Weights of a small transformer language model: 8 layers.
Each number is 128 + 24 x the weight over its row's rms, rounded and kept within 0 to 255. Layers, rows and columns count from 0. Numbers have three digits each. The size before them is the row's rms in percent of the matrix's.

# layer 5 MLP up, 320x128, rms 0.374, rows 27-63, columns 0-127
091:129131118127131085139106054153116108126185142169147103119119127141145121135145129153122152140146136138169120133110125088124139103115089153150123136090103127105116144140120111117126118167163113117126112108120146118163116081163114124145116150155114116106105147146151102114094087131143116091144125143135135189132190095154137173114124149169105097076140133110077132127141096136138163134096
089:132118105177125115144137120135137110119133112131125099133102076179130073160132117096161148114123171116073146077127144112127136129144110147134107168140148092109117124128127154114133187127136089123104129151098133134114148104138058154160122103122124089144163107116131114158122185173090142121153145086137124158086130105123123121121150127125142137138132128131114148153141186129131131094144
098:133123111142079132105097105114119161108086155159145150112150132185153153133137150138119145109065115182129138098148145143120149122087138107115118130137132129107137162150111150127079177121123136075132122110170120121108120141131141109101149097073121142151166135139128105134152121141140136172130122135093108059132147144153139156119140122103115118163150112094123160157125137085095152121117
107:114140164105112112133119118124186180126130155123129108117096103143117122140111182101121171151124164124104139138129097121079099112105144122151116120145107129157076166098178132136096095153099103098156180118131108152153135108122123105095129160127172124138157113134102113132165152107121127133095111170150146115154131116147153140133089127083155128123089144136121075124121121168138124112112
114:112131109105114176168168098147091122108114148152118093141137131103125146144143145115129094130113170186126167163086109165111159115123115094167111119128109121137162133125112092148162152163115141124113122098096122115088130111108171099145115119140149130155128139084135137158138138102120153108111109154133109122158139127117115150125060096114203111127129125131153126091134144135158114146090
094:143102131123118147084103152076118095153105112144148122188146121079134147089114134112116137110117149135130142121120127129142162162196141133151146143091155135121127088127062078111110115124135134144077178156137113144155116135146161083105126117141137119143155146137110109103094116145134132161100125121106148143119132122132144156138107146146159144130139146141117113069118150173134111174109
091:157076146133134110121142123127093107121136115101108151123148131089138135140163180107109112100130090118125165153111131163111144090087127142132132136095170092179086132125133116158189127148117140157103125151121143139130127154156111170093136140129160107106164134128138129108112118137093153132099119129122137149131110152108111178158068121147142165136118096114127104119107187087156115134101
090:076113118145140137140170103150122140132127161121104163153104085139105110153129116128085146120088091151105162110177099135157134126138115107116126129153130149139132133106122149091133172138141128108109153116115145077091132097115118099109136139128110127138115101098155180112142138117151112142165160115152116127158141170151077103164115083094178162109112113189128137103105138142110113129135
098:114131137091130132146126088151140176123150136128118150143141133129144122124118153131156157136141140107090126137119133140121132077143107165102081088128078119148138108130120174169128123155136134123116128105128148117113166092183068119140144150095145114144161135109136130115172180110109147127073131094128135122181096081137133128129119153076144120142163130120070129131092113152124136141143
091:113124109127176124094112085140137149125154134104112117123128085132120177140169097149144115147156133102111110080097148108161133149126155144126126143112171170168111091111121119105165119127089131091131120110124129168144125116109136125146138097136147133098162142135098070165160149079075121117115088143148170124142177121128137095095135145114138131108159115125109146112145131156126141109176
102:134139155136062145145122115180105116110059146154119149136132094127097105142170129162138149143136119123114155182118098109151150147120091135162132123142141141135147150155086134137157152122125117135117136113083131135159165150100086094163108111135101145148093148091154146117149154117132115086093108106148119155147135142113118103174123124137123087084123134149126138147131160092133126113171
089:148122111123125119145086112169161148187087104114135130187102126115141132128122143147133174079108104104128119114100125074119152136110144148136147131102169165110139130120119144179132133140117128117123093139147106153089173144127115157153070144193133118136157135157101095135112149128130075115117151181108134087123121093148149110118129117164097109119109144142123122132133117128139118133102
084:120146163164160085168161141122115132074101100096096133136100101145121125142134137113126155097099128132118146113115121118145084140136132105148188136156148127112130137126106143120162096102149137105097122160167138115157126104123108158168119098143167136099093123114082114149159096149118101145111129140181125121123158144156116127140120134110156152047078129123145137081138151119131124121133
095:126091144134154127129157150135127176092105117122137096135139106094170125143130171115106116114168122112192110125090126128110150097150171162132145116139121156135125129162097103121127096133129093152141123122117112144106117172143136147107160186155172120151147110162143110139147115127171156139087103131110109167115069107130113140075117154105140116129151079127116099112124096102149124123121
099:178159110154124105131141107114119123110159157133140148170106110123062140148152155078139136133122113130113124137109152094123111111188154135128161110165124158141092128142172146122092140123176114095126098113133149102144114116108120128131088095101173149119156119126132129098122115093115176104147106108094140108107127124145116115088103145105163130133121123139141159159164185130114166101135
099:128104095123097085095123126134127144150170113097135148096155119122105132147056125133129153079112132136167118150101092154106161133116136109142163146148175126090148115112147122166118123112139155107156123138143117110133155128107148124127106111110177118105106122171131158142124133143100119142113161137161150128130114112115125152176178073140155110137150153100098146105129141117059131114092
111:118093129179147095111128153166172123086098134161119131132111158151112139099132117154130128124131106151095089120146157144099139132164111145123139106109156138093124163164092114120113173112163078111108137150170116115123170113191132126128095146128139130145132105151130123122127126115138113115132111153119124124155115125141112143124080114164101161131122135134184104075114079133100153138074
087:142118125154118108147145110066130135117173123160143163146125141108107140120124108127129136124099125109156131137138119157111125131120148072142151153159149076128150140144127140125131108081142083112108149135152128160132122118072130129091127089142098156121129163162113121094130148128130121157111081158125146088114111159194137104095147135121132145163086126094111104110164088140094162168110
101:097117085112143120126143134115112155123129154122115131118097127117092131129128123117132149150121201164124151118112168103162070127101174109110102118107114166161109162094138096145172192123117092115079141141151147121107118125121132113097144159088159139176144114112118172101102123109101126098121168126117119151125120161112124138106123144152088156147115139123168120138148115152132151146103
109:096159116155168163130097139185126148106146127103129079092119146104101071156147127118164127105112119123088122121117164128149125122143100128146154131123108090164163151123089136173113138119134098099100164144125142154128101096117122138098143131178109113087096102138110149099138119116119107148120139116129106143161166123131160136139158114154097088144143156124124119129124097130124096190165
100:116082100131135147144064150099144101136105136108183121162132123113137133135092132130123126165138137142143153120139081163140136166110176098129132100103113169147116125100128148137110104179096104102099089113167140110123127111100107151138159090148192125104111139150142151114117123121146125100162154153116114094164114122116134132124083167126129106129172115162135152096129142128099146150104
099:126147160171133124181104131131115143136141174137098126108147131127181118123110118098114113099168128113145129115087114107100097091126122152160087218103181128131113154108091139137151129097102105108129162138144110094161122149099116127118136099096129093161086154106099126139124125111131130114128156130129173123115121136114136121120144102161178152129150169122111121097104146156131110132138
101:111159104145120141145137150126088136126148106089140137091097149147134103103115156114094091115126127128124172136125113132121095094155076153124170144134137173124093129080134139128140123170132069127160107122145122134119150143140157110114134125123146121119096158097115111122081105115138117148183139132112137104133155092130188110096144165141151159116109139165133136136177150136131134143060
107:148122079174106137062105136114126127133127090089157134131141171123081102144175138152099165093088129136137151149124092102114127103144117101106103195106117163107129121102091123124122126114096125145156147128129115115135113140111114118085135169157122159151157155126129123116139107126117134134103115166143189137110114179103125113140115102158156164124127134168143109135117095116129154117132
109:107088136164087091104157128093079130124117069123175123174131095121144133155145115136098114142133153173132128099139125124129127127093148162131098140146109162132127118148163115123108098135133116136147139105089169129152123132149150104104149114139162106114109136176143072138120100139127138168130136201114119124125155115129149165126112101110125168133080141157137099106123102115088119139141
099:121090124111157152179119123093106108145118148076136111112128133131091139144137184159120136111136115143121150176126156141154158105113095113148173116082114139154120132130042153091137124131131137195133132162161141095089098130112153103165122120129142107130112121123132129112122127162149132128121092114124114207132106133102123141141145114149127103115131116123141132137113110145103125092161
096:115142141094117125095146117134118103129123122129159124186120127158134151122149171150115123098136129129105122161126103143153127153124099166157137112089101123177114092152131090124145088154116146125130131084162150125145111102181071141068163038109112123112116136122130127110142151124114152151153156143138139148125135073154103157170132128144119125123125139122116094146103137150102138131111
097:152181157106143104137130172112150154134169122120077150118143096158121169113140093106124121100125118155181131125117117131118112097099135147128116173138122123169119152132115111107112139135114124132115142084075087085150151171123091110116141142166170109096120140105127160102104133152123146131080135126091145163167090162105136142155111130096134141101139141129146138150117137115167149092123
100:122085136130160110110106149133093112132095145126129100139155144090126154161079101137117115123086162124125109113147118138129133161106099106119122131115098139142155130089109143163141149032125146130133153110108137106140123186115097106153136138107131140082120104129113155147158153132150134093096132153134183142133138163116136137145157160118124134078146142168108138089093122148148165143140
117:119108122114140147149150096138106075115104145139130136130169105121169135143113114087106111122114065125114137098139123117116160213119107130155162142112134153106093127112129118104166110110175112147175147105112137124133141121113115130095121103148182134077109126141148112093152121159130134128121165091153107137134127134116111137132163085122107140141150110138120197101161104126160143141134
101:157148158095142176158155098170135149105172127125089130131147120100129142103109132114129157158166128135130115138144147161119144149137117122119081152136145107095137133123195108158097084137116101097139122114133134162146124136138117123133134091105141146097155054129131077172120096130054144100145152133099090101132158123098135115144144107127104152128149132092136137142137140137117113139117
107:119119081148107103141118130158095169145107130119140136107160155152207081119117105112134131102127121148145128150100143135126127112157117149128127156116162109137111122119097154132100145099091133152129117111116137102104133157138166139094142090138117100109156175095159111116155161097142115126108137107138141121162127133126157103097084079215128127127126168145117125107153118149105147138098
098:108110155088134144155094142097181135111098115152089156100106130109087112107159154124128104128065130123108127110133134173159111114113122154135156117151142116126146151108110167123086133149181119156144097138099123144118154133189153107112129146108138144124129131155134148137137146123101122116118117118139064110152086121172147171127101117090126159128114121150071122123132124182121141127129
093:083112139136106152140145151162150114150138073110065147115142132133131138102126140150143112149142116105144119099131154119146145113135115094139110091070145136152155134147135152124153095143148104152133126152175087132154067143150127132142117120139138185152109128104103117146099136133115125071111129123139105102163152119090103118192118157163114157126107119117169117173119121146117111129092
099:150119137170119101127144114104151139172134137144140111100123096106117140161095131133137097149135167121120100148120137107144143143167136115113088097073132196129139127110128160116155130086086105116122129091137147134168129126177142137130140146100110128133162100109135120123130127085165167117158125084083115082105122151164111127096132117134143150167114145137171121099079139167153132103136
105:123150145135139140124110128105129115110063125129108143129111157197159124123148129105077099130136135091152112158123137118123094169123126101110144116115103182109100109091155129083120143120115116106152142148142113163163106145107204149141141093119156141111136124139138110109127122112138159158122143125130117167121134204147136127103088115115123124133114096135135106100175129134082144159139
103:147090097141079114117172143147144129116161104133140108147144161119116127185110145125094133127123137118143121142133170166076154140122119152146160126111117139150173141110150134110096126136110122104130142143169136143120128124103130106144159138121101154090146120150166116132148097122140119139172130119113110175109155118138148092101156082125109120159083084123137156109042091111146121120105
# layer 5 MLP down (transposed), 320x128, rms 0.685, rows 27-62, columns 0-127
094:139121147152114105088143082161085123150168115105121171123115128079168120155162109118094105043114144108120102143149094096111117143129134099140120156135132154133109130115098170121107141145120168150164138115125100102114109122131087143131160073108150126137146150134171177145132154129128135131127116124133137138148079136127158138127109130139105124097147175128160078144133118112152123150137
098:127144106145147115136070133130105102117110162142139154138109094141116122139119111120095148136119113160142126093146180094137155134125097117138139150126127098112111123183108124092118173127119115109109125201114143118093181121100089137170162095133142109137118109159118102119151137156083108127129121160178071133098114101120154118108119123163147116144116157102149131154138154145152159094152
100:155157107169149113125100127132117143141142085106112115136132183159188138121148114128129135122090125126121078114119142098152150120067167116129105075093134124137106136121143137137098169142109149153184113126130142163118128134124077178086144149121113119120142136142093161104158099132100106120152137114145160096130112122119121130145139099122117053119130156127103142130150132106157163134118
100:150108113134132112102093136138108136162106181138163128150102105126144125109133151099155102135172105142114139149088139155121141165147160107129111101114119167085178106109137127113098077143084126114175103114104122115150135136120154110151111150114164118130130119140113114134112152129076120173159144113136143125123147100125134188140120186147160112162142093148119079091117135137102105100124
106:117119097062156157121106137129115139146156134129169137116129144116134126142112106148168114123164144103154107126087114147126128132119104111170149167128089060155130119129133123119149129173116113098097081104152129093125113099125155100168165159171162138107129151137143152114153140091095180139142143098122138140089110124121087124112114153127138105142137143075123168156157138121108105116128
100:166179178173105182165127116130098101115124154124077102136141154098143134129142133094102150148118070156118148123113188103123108125151133097147149145115142129137103116116108104138122155096095120117114146150110105133137124133101136113096078120138102142133149129124152141139142051160127135156130133078140123156125148142164157100089131095131128133130128104127128138151141159120131162097102
093:076114078118107108142138130112123113114157120089158116113122166139148123122137084181128142114128153123126125128155154123126116144096146137104118143104133135082128167147096120119117124108113142156162101151149135092114137140217148115122166102118163145133128208130140135112127126107142115120094126102125153105109134082115158176111160132153146146150072114122115143143106150109123104103126
089:111104184092101103102102119132118147128113155178129063127109104123124129102130163114120143125098174125107118096134132156141141133154121135120143072094169156118138108123168147123119084121124131096116098140135091157160114154124134143106151140142103122159103135143102115148107136147168123101138146137111127144092138087125143172200137175110140125109167129133128130137085171105122138121118
103:115132157186119166116130128113123156103105123170131140106116135149092158112144138134111129143089140115114097125120149150146106087133129120103144145128135140149166142114166145169136118179101143104120137162127118091147120139150163159094116142112111095138148098142102118163099132090145112126157146108059144115134128131111146074128093120169096080105113137134147092103118111159168178126120
101:138121141105122123131111081140114138108134102122068135111141123124104153145136120096106142131115052165131154165098126144104152152112128108165149102140161121127169141119180107138127151139114144124172138117144143116115134127095088108111120118121121102128088128105139120180151102167150151140128153133162078129163143151138104107130130115072110160121131178095122141119147174098105130155091
115:146120135093114098106110139136129121134152133159136151124152104145147140125123102166116132110124143127152114119166104076146114129104098131124103132133137164146082114102145134156117158123126161106140080131085118087155114168111111104099126150086118140135143153135184082102131144092145125106108127120141107118133110159164148112183154063090126113139127104165177146167125108144131177114142
087:101155107148137137133130137137112123095146126118129102155134089091171118114103183144156165142164177131138128115101128145106083109089121151128098110131146128114128147150094121146155132137124119141085125167141129141165142176113094096154149136124121134135095121147123085128179157134142117085122129111107105103129099127144127125164166118094144173138116092082135180126131156127148133100069
117:142147163101134098080124125144096091132134118127098047087088126128112139160163104108132157135120114164161130116122120133145142089134123110121156155159117164084128136138156153089109139130124130095114131100128100145110140176123104106101152129129148113166128197096113091174124143130153142111136108124130110111110161129134121123122141131135130173126153154136152121166114085139136152158086
087:121078152141172105104101133129103121098107111134151112170124139183166153121161137134136079140129103163136116085153185095132133120126103188120115144133134101103124101149136133130167133178108147110100148144131123106113087160151139161142137127095141098126131135126096130132103113155127164105134106113120156090129157110147110149147100154147136081127112154111117133088116117086137083109142
123:123135097135161136167158137126135105121098138153125214148126122141050141123118162130137123100103125087131156103114116144117131105139148082153163133177156101110086174122128134100122153152143117077106120082132148123095112152134105144131084132129154133173115120112117135120122110148123126131139095152144095122110128128146127132119111116113128138150138096142118174189133138086129159142126
108:142107186129112169139099115159126106135152121100126115189139109141146112082131112100168173129131129153098125092136164122109101126123110124131141161129119150148169153107159149120087077144124115057119081127164118140138100130129103170131133092104123123125122125168109132109117137136148124135116153119127097145112142139129147125159152145111155113098166108122089123186126127078155115144143
101:106116136153102084122146142109137086128102150097131122112132164146137118154120089133106153117111106144105159141170120100138105132128185127108127098132148106139156091189086136089144115113139144108093149127188107098094101094170116155160152111128141138119168128143081142145137086148116141129169128169118095136133119123115147165126148121123123117101161103126146095130170092143106117144143
102:130128139112109095101149101099126171134151113129128120136118092160103151167128123144092166160126143081130123083128107110134127121145109162118118117122124092141160170136145087132104155118145106130119119142091134105118179131120117123072201144108146152151116142123134090120127130140127088113067117177136205116147120104146115134150168103121104134136096113116135125138156155125143134100142
100:114144140149140126136115088103137121121142097122102125101117093086148139102086120150176140107114070117126098121118145145090148123134123128157110202095103140149146111110141129142142115132095093157165103135140145132139152128148143105118149106118204113107115155138157101172148148126105185162136128064167117128141156118125144136124110128102120132140155121154127097093128118106149106148156
105:127110110124175122098127073136160132147139140094091075108140135176113161152094134114131137135100122145134134121156087130118123091150173124153139142182126134145133166121119143110099170098167131134125162163096125133113104119122116151126107108128061098137164102122129109105165118183115110153124140108165107123138117085145132128140104157155132106133129135138169120101116118126137151072145
095:107092149137158104130129128132125138138136123123146198090137105168108134128148087159097083138131116107106130092124104150111139131113112136170077142132157124141100140127160142121150115139092102133154111118113117135155130142112132128118132129118154141141105094143094106068132109101123141136129147136156134154168106151124155135125127143156104171111194146084111075164118133154101086118186
100:118161142140125105184125126111198135091108135153144183176142122130076090125146136083155109128142157118136129145110130118076125137110086144111144153071120136126108161146154133129131110150154143133110154129162089112159104128152116138101103126164143111120084127137150113123132153120128162100136134087125152146106131140117089080148101113142137118149086124135103104112175113130138162146123
107:138119174103098084138088112122153146138145072159106179134139129119152111156123121153115119127126082152118117116115133116144119120156090147147121147063142156137137117160153109101089140125078141156114098172124119111131144104136129148126122154131092128111164107159107120180071144145112113132088178141121129127139151138106140126123143131122115130122134172134135068094166104166122138133142
093:123111128095116142153128139162114105125093135120137130158100137141125141149114135099098130104149161136123104118119118145137131115136151126128126122158147122099140165106118137133099140091138147157171135168140071139106122124141175132124117083157125107142127128119085126131142121107089122122124118122097116139187076183079149143119152139171108119059163137098118155163202115127140122132086
104:119092160135110107134127118123138132141144095154160150167193110094120145146121083158127106135124053122120119130170135128106137125126076137076126160087151104158136102141126111125105119108127119141119118157104153124186115146126141146157147114146153153119126138154148120145133135145139087117129174161111142108096136130144154122117145073120115143147119130099106073122087107152111091158156
098:139165121103143139123135157145106100139116145136075132126107135108168094118087126148127114129153151132151107146128171146143108160147138127108112110134137139100143072122088121113122101153095160163142172149165096128074144119133142137156141131153099108132144106098103125146105149136117112083160124123156113106088138137130099165094130120196144090109130136150147114085174106110108147156093
097:144169127138106111131136095129138141158121138126136114162125116132148114148103087095151132107084118152090124115164116098116148159123136108126150133076122141132145103106095099102076137111148148105159090136129115121128121142162127067161123116160174129090117128153133168154181146133131141161100123119119074157130110120168114154105152107109140126128158112176111101142105144147136133096187
094:113139152152127111099119087098131151149113134109110084084162118125159137104167136157081177087065096105143128138113108128128101139130093113149128165103108117138152165157144152118110134093161140121119140137119134117132137102139129122102119130109154170099130148172169117107093171125122117151104125123165122139174141140169148115167121103085110111121143098122127142119099113140165146164094
101:144167145143099143132109150123087095114120145166150100116091111151130115117106051127139133154102154117129127109108128133142111137087153133110132147069132134153086180099133141119137163131166127144100128092166142141121144138114125167129159105080138134180091136152143134122119139122177127082125167120125099142134070149103129102160106135119100130117124130100114167143153157121143147137120
105:131066112157155134135119095131100081147128129134092114175175138124137142144091131085139105170119074130137150136133175109108118169134086133120170170106115126120117093147110100112130131139102130071122162167151141080123129148110109111114138103142170135152142129113112120154130117145101156130107165117160098122118157155148097152109124132119158146133143143108150081086134124133157143124139
097:118168108112142110120122116135076115104146144093059152115113117135139113100139117123136122152159121126143112154110149136119157153156173081128131125169135124094139149119144149113158066101157102167144094142150116165126110086158143115135170147150130143139099145149136110161128125107123132081140146123130099105102098073127089139114140128167118134126150142153112093138115128146148132083184
101:120103082121145111104106153122149139111141106140141135162135108109085100128124149143137098138141172092151115141137125097155119121080086119170128170128138169130163143137133120144097087118140125138087116158122143107136132114119101113106126116117128144152115119153158098132105152159155060173100120134160101108141127120167173118148137111134127134136077111100142145091109189117146184151118
097:114112100156171157144120170088124153110127118126142155090137111111099162155093159103137106137137150121109111093085117156097143075139141134166141132151099138134179155158141140123119090121123101099100119095154129150195123136129124102155134138127121123127122121149133142171086146094128175077117069135142147132158141120121127106127104157103124131107167149142132126122152112133129073121138
095:144146131153180128113127128141122073163139111093158112130062154174130165152120124129120148142134097124116152121101103126121200129161157124093100126161105109132140129102109107110112187085095114126106112164092122152120126113123127143096147096107148134136107160105118124118143104114153134144146128118141138153124154114119150104093165166153073144136129111084136113129133111132163151098143
100:127103148100112106117119154114162157126180105137116134133100119130177127134089145133180131122138118110175086149044123138111144109156116153130125147120173131136149088132208105115134134137150156125105141119122111094109092120078128143085112160132148125101134119144131135124111103154140151145101110112123101136090146117140078150144147111127126163120119120113148125162130120116113131183114
111:127143153093133161149122130161113111167103113151117053096141121155137175095113137142100127124130112156122122118137109092130139137120112109132107095143090171154070122103100105135125138137120104136124145123133093152098115142117142163177106136134136146131109151148116122129122104175201151113104126102166167125160167159155150135114141181140137100085142114116119143104123102100121115141113
# layer 5 MLP gate, 320x128, rms 0.34, rows 28-63, columns 0-127
101:149079095161143092138122117129153137125178096127153143149146110127125090139132081135147111179126092130130128135150100142151148127111141120103100117144116124148155130119082145116145100119139078144152103116133173135082123094106150130151090137095137181169161149137133111142125105099134106116155145103101117193162152119103162123131114134130124080110155174125097128158111111144140100130112
104:139092121150151120130111199168164110160077129084152107165129130113136074101140156124135130125125118134058164124111144111097144137137154105126144158118099111111123134151087110160113138111143081126146145104139090128119166152114139156157138127124091153149145107102126133195123133095125066141139152133138101124116096118110139101129092149153159133117132120131144128135130168138129119121150
102:079146118147135125092138127130153119117126145130126110144138125144121110113122106117107126118170110131112123102124134142100110111147150182104142131111161129110108144114102090115161132161154101145126111143143176132100127095063140151159130095174126093148120111139151166155125090147118113083123178148119127134115098180136155115144143128163099085062152157082168162109122134144140116147119
110:150117143088143156092166102126122109121121118126127107133121161113103120111140120153097122215116134137101139119154111129100144110134123132141084126101134160088147134161165136117117157130083146119098131145124138126140153096116167138113114112136083103147142118099195122143115129153134148109152116134067138203137123121122141121159128137078119083154116162106139117127102122136144162097144
091:097115130098107123118138128149140151160110126094127101133126137052152139155097146147161171126117186107161115092130173105090119093094090186154142126094102089136130113123120140091104127146105099127151104155109131150140153131097115165125146089115131148144127106165100153125128131115130114092107169123127137149134148091158190126108142120119133116139163149141143110122111111103144147141142
100:154119140130130159080138126121085090149122131114186119094121102127140121139132144140121142095146140123106101140118185112173130125146147174111127146094101160129162146124121135123133161079131122138160103180119147152183164166121116149098099117141115120132118143099099184116096109103123114096127142124148151116144137111097134131130162080153102113079173100147130115139111138128102140122094
090:131137114161121094121138087136131128100151145113153126115141101090125150171134121109112096102140135160114123075100174159124151136105159117120132169108106125127157120160113149155135093121190092147122118108169121100136124137133135126108117135169159132150141110112196064105141123110151159110164167093180139143142109114117129102107127126125095161129118128110157153161118124148108125127084
102:172133116157159102081111158120122132154129126102153110179143129145155120098103110151131106148149119149095089092132122120108176128090121173121104128138106085073129139110109112119173109096112144154137121094119133129111167141126170091122162119121109144191133142136130128138167121104154111130112151167158128139111140135149119127130096117129105077141140127101118087104088126158161131141166
094:088111162152112109130149131077130113071080129108155154129127147116114127148149114171107162089099143106145127121073146168118118087115109181138111092136146122170133149154105123128130153143139103133118111106153144136135148141159109148110165142119079164145125150139123104109132143171180122109154138112122097116095146139148118147154071125114116138116097124165162123115117153106135109150092
099:126137129115122114073156162123131138134131156135188140148121129175143146129149098125104153164142131116161142142132125092118094136116085127142132132092083117156094133166131110103136159137092122080177100145118163109162133165153104109115102151118101123152135101108181132070128111119137118075125090156119110170132087113117138120143124166131124103136113118114112150117166112174134141119124
095:136069121115159104097119133108128166137151143119157143114159116107071111170138127120096111119127166155145121141145141154138115133108098164118162115103106147167112108146161107137117164156128136125099087097171142109125131079143133117144174137131148127132105139166144168084118114137100112142078116119130147141116093142128141098125132077107149127106106161109147078126161156128122162173117
067:104139100141143119121165112133162085142117151099127127058131139149066107138120125077148135156090096112103155069128159142137159125165138113131126143082112141099165127114116150142121131129141148161136158112143117111123129118095161164139109117142126114147085120120164124111172099124148156109125104136159139122140164147158183128146114093104142124092132122097129117159142153110114167163140
099:138133138133149130154167077143133113124118128122145118131129115116163099128139119164124100132104162148125172099099139111147110095166126126181137083150120151112079131140086114070121138155125123125143138149139165136165118121183124077164120130097083120128128134145110161087128132165129153142145107115108154162132132097146122130158109117110122126133096126135096085151087178163093106108144
099:120106145158175122126148134151120081120134137160106098118157107118130106142134153145117095145133160138115124124142156132111112086170156110130112154099134153124074137124146118155119126110167091068158138124125125117144128125154104127134077109144130162133143134143097118124121061090108151107122139087101138153118137114084127123138101170168140111098097162151157134156140151079107168143164
099:151129106153119123174159117127108146112173144144162129126106139116088126136140112141132085167140111105144144106130153136136110144129155209132103129120145125145117144148103084147147131101122135124076137106137133072109126089160107112121130127133165131146115078161116148066151125146127129063138139135117114152132126127120125080157097109167103123142110094113095121141154140159126102149174
110:157111112145094121137147134117145151114130175118171154128128137163118130135123125121115156128093089141107143087125100125071150105111116159143144110140116118172158158138147090122147165166097127106160104069105154119116126155114112166139114126123152160177146149096111122102141142075121073135081128139134131131126107116135109138116138122143118077125086163138154149178150119133142150089120
091:163111085138152112129169141140090145141102142155122120158138131102137067136120120126116075159113144121125072138146133126116130157144108142141123130131111139091114100110114134121130167133124146126122153085127122118142112091112177117154134148135098112187132111086086067134110162075120120136165161112113142160120153106159173109109154141095161121146129148135118128175128115123124175125114
103:097090140137158092160120160115137122119137112129102126131143157096106142124126103135147145143084116162088110143145116158155108116106160163134117148102118116158097121140099106137096152126103097118134134139179110126132129157138120160098169094135156140144084078169130156128145158109193159125139129094110102167120110097097134130107155133087114115150133102153113100156170116136086161137153
106:141111133114149136088119143127129160104076167127132114089171120147083125167132122138134164171125119178102141121126131117096164134106117160113127181115086135130114128140098130128086146146088135111125147133116121166127140090126160148115146141126131109112145124105145155137143142113134141162163165177133118133123112096134145102101143090109096091114130085157116065130092152127178108146105
097:138116105116112139139127113178146101122094106130106123127170165120069104163110124069126098174156158125132159145110143136117153136091141128102155092139144136156120132144125120102124119171151111137126098098142127159151096180097123113141107125151135123111171161121172112136124134084156153135129140101098083136144103117150116126129071116105145118138112144153119160119140150152114163129067
099:115114125149167113090129166154105130119114140107124076114093144154119092161150116128129108160140150142127137132108137132140127125169116099092115160135101105087171116138110095153117156121114092143126117179162183085084126099171131131165134112158119113122129100148158126150128155128138129127157109172110111139116143148140142110119106103118121156128090151142140117141148164077099088183107
102:145117080090115096032153156145135121133089108096114162147108141156160100136144127147118117137071095111109106090137160136100171125148139133151125134107141131136154133159139123137172185110113146134153129138146139126144147156122141084135135134173084098118150141139126132130102133121089103150085140122117113152163118120127110132119155105096114110120113110118112107137164159162132153154116
110:120133121123116129101113123149119123139124162116136119156114113136115105119117123133148105158121096074141122126138172122130144108135135119129149168085140122122104105144122105159101128147135118128065123124149120103131141126175167162147179132139106113113139101098163092067133165139181102121134173120157130123182133098146128162122098144096154128135111066078135159108106130177146128096124
100:120161143141104110120112118119175101125155127122159139158148110118123172100144122147108098100155105110137126163150127121099118123112128157094163117119110129112122116139117107154158078152148171131098080104088145101141099137181165115117157141183125133165103167149151159113106108111116150122141128121104107078143151164089138153129134125129087146158072141133107151115098126095097126135107
102:164148180105109117163163091130100125118124109138161150146113136090121179122121089178172152161134131090166143124117145147135126097123178102080087157119144094131117137117146078121122115130088126126123139117125133150095133130145109129135149124157116129132103134145171158135106106127156144105098135147122200126106123150131105146171154110144106133146090121115086150103134132110132118102095
096:099183136143136100113153110120145124158166167137109153071143123088182086128124145126144097143130105100119166132113132100108127126146153146137122132110146100131094117125182125111138155154111124132084137131179116141176157131087159113122114119137042120142101128171127107077124120124126131118132124160150139148131176137143128151118144117132134148117116146128095154112111133120096125120081
098:176109115132123044118105138111119126134130107107164163135109142099138121155149139123180125089161127148104123104139138142121132137140130139123116147114084149101141158141110095067122109143118151152147122104144138101129106110124122117141169145162133106113159147140079188093120085105117129102128133142149173168107117120149156123120127081119094124140114156104155138150180119131150105114161
108:131139131135182110127158169121124129137095140145151118119090132164098164106150123163097105160092096112150133073097098115066108164145116151109107169141121096124151093114120113111112148146119080097144117156142120130126172086144150115117102134120150116153104122092119115139125159134125127165176106157157169146149123119130167118124152126156160128143097113115152110138120117158114113127077
110:132160173128143144122106100149186142133084112124164120118176131120130137142134132127126131144137132160076091134131114142138135099169124167118110150096141096108099146134116057141113122130150108183107097106121080131125102111139172109140148134114124120165149124108144159143130103104151155119144108136124153150177097108113105124133153137088157089089141178122122114127122124086119136089145
086:084127186119102121117112128083104108160112119088127149106125138115182110136123107154142120150110098078166156144168164150122127144159137168121150120120148109123115127103091109144150147129123122144151144113120091106168108107135127129087091162161117095165111149126116167094174114094168175090158136122134139151118113175117113145141135114118129115113139142169097130145119134107127098125101
116:072149177153132103126109090141173145104118114115102134108155110091104148106166118162126097143115133141117129128123162129118140101096103141103133122145115130098112111157153127157130137174166122110099094126161124134148136152140116111141111155144122103140138088148138121113098106112111194097111095099118140168090161124105131136150189127112157125139134141094109091146181170106111140142145
101:174122128102132134120111119109147139160136138141084143155145122143108096158119095141113103150155107118118130126116143121139112116154118133169111142098126158114057147118136100092118157126115131153146126140088135119098151163116172120097086105155128140114137161153129125067090099098125119129130160094129174125151175109112146153155118122137128133160108183120110192125134104136110172095113
090:117105108112121134169104095111111142180109119120153165117180114110116110137123120131107147143126133111157124107132105134077112108101158165094126126128120143077126165131116103140102127108108123153132129127161131096116136090095104177130136117177139144148113114171115142120124153139148117111082146113092156146130132171144157151141051110125142102149105123174172122120134101162135139151171
108:086128137127124116129132128119117066132150084077136128156124130166168155142162111174144108120088139119155154110104149123126112113088128144089115145138124084156105135115130141161140116122150120149116094164159103142141118135141116145179136127133097106122110143126126136107119105085132149112095196149133130102144155161077127168130089132187111118089076146123135138132117144149118118146115
103:120063161126144113142174089142156124127114122142142127119114113129122157105117125168124122141144109144125154191082134136134132142100136145108128119141087134151123135164114114095146154110127110111136102117138131135149086116180132116137152109134115169127168130157155105105172148191129141118114139102131102136111116094116112114114127110155089102137079124109190112100096144083130139128182
102:096119129125143129140124101129088166170122122110157117134165123125140147140164166126151137163103082137077153116078130086148117104129109137163149153056122129119131060104121116117106156129120128112133108125145124129123163189148168122108112122103092140122135096161108129123140139096150144161128126150131152144172095143111090113156109165110124149113090145092131134156127167124127144118123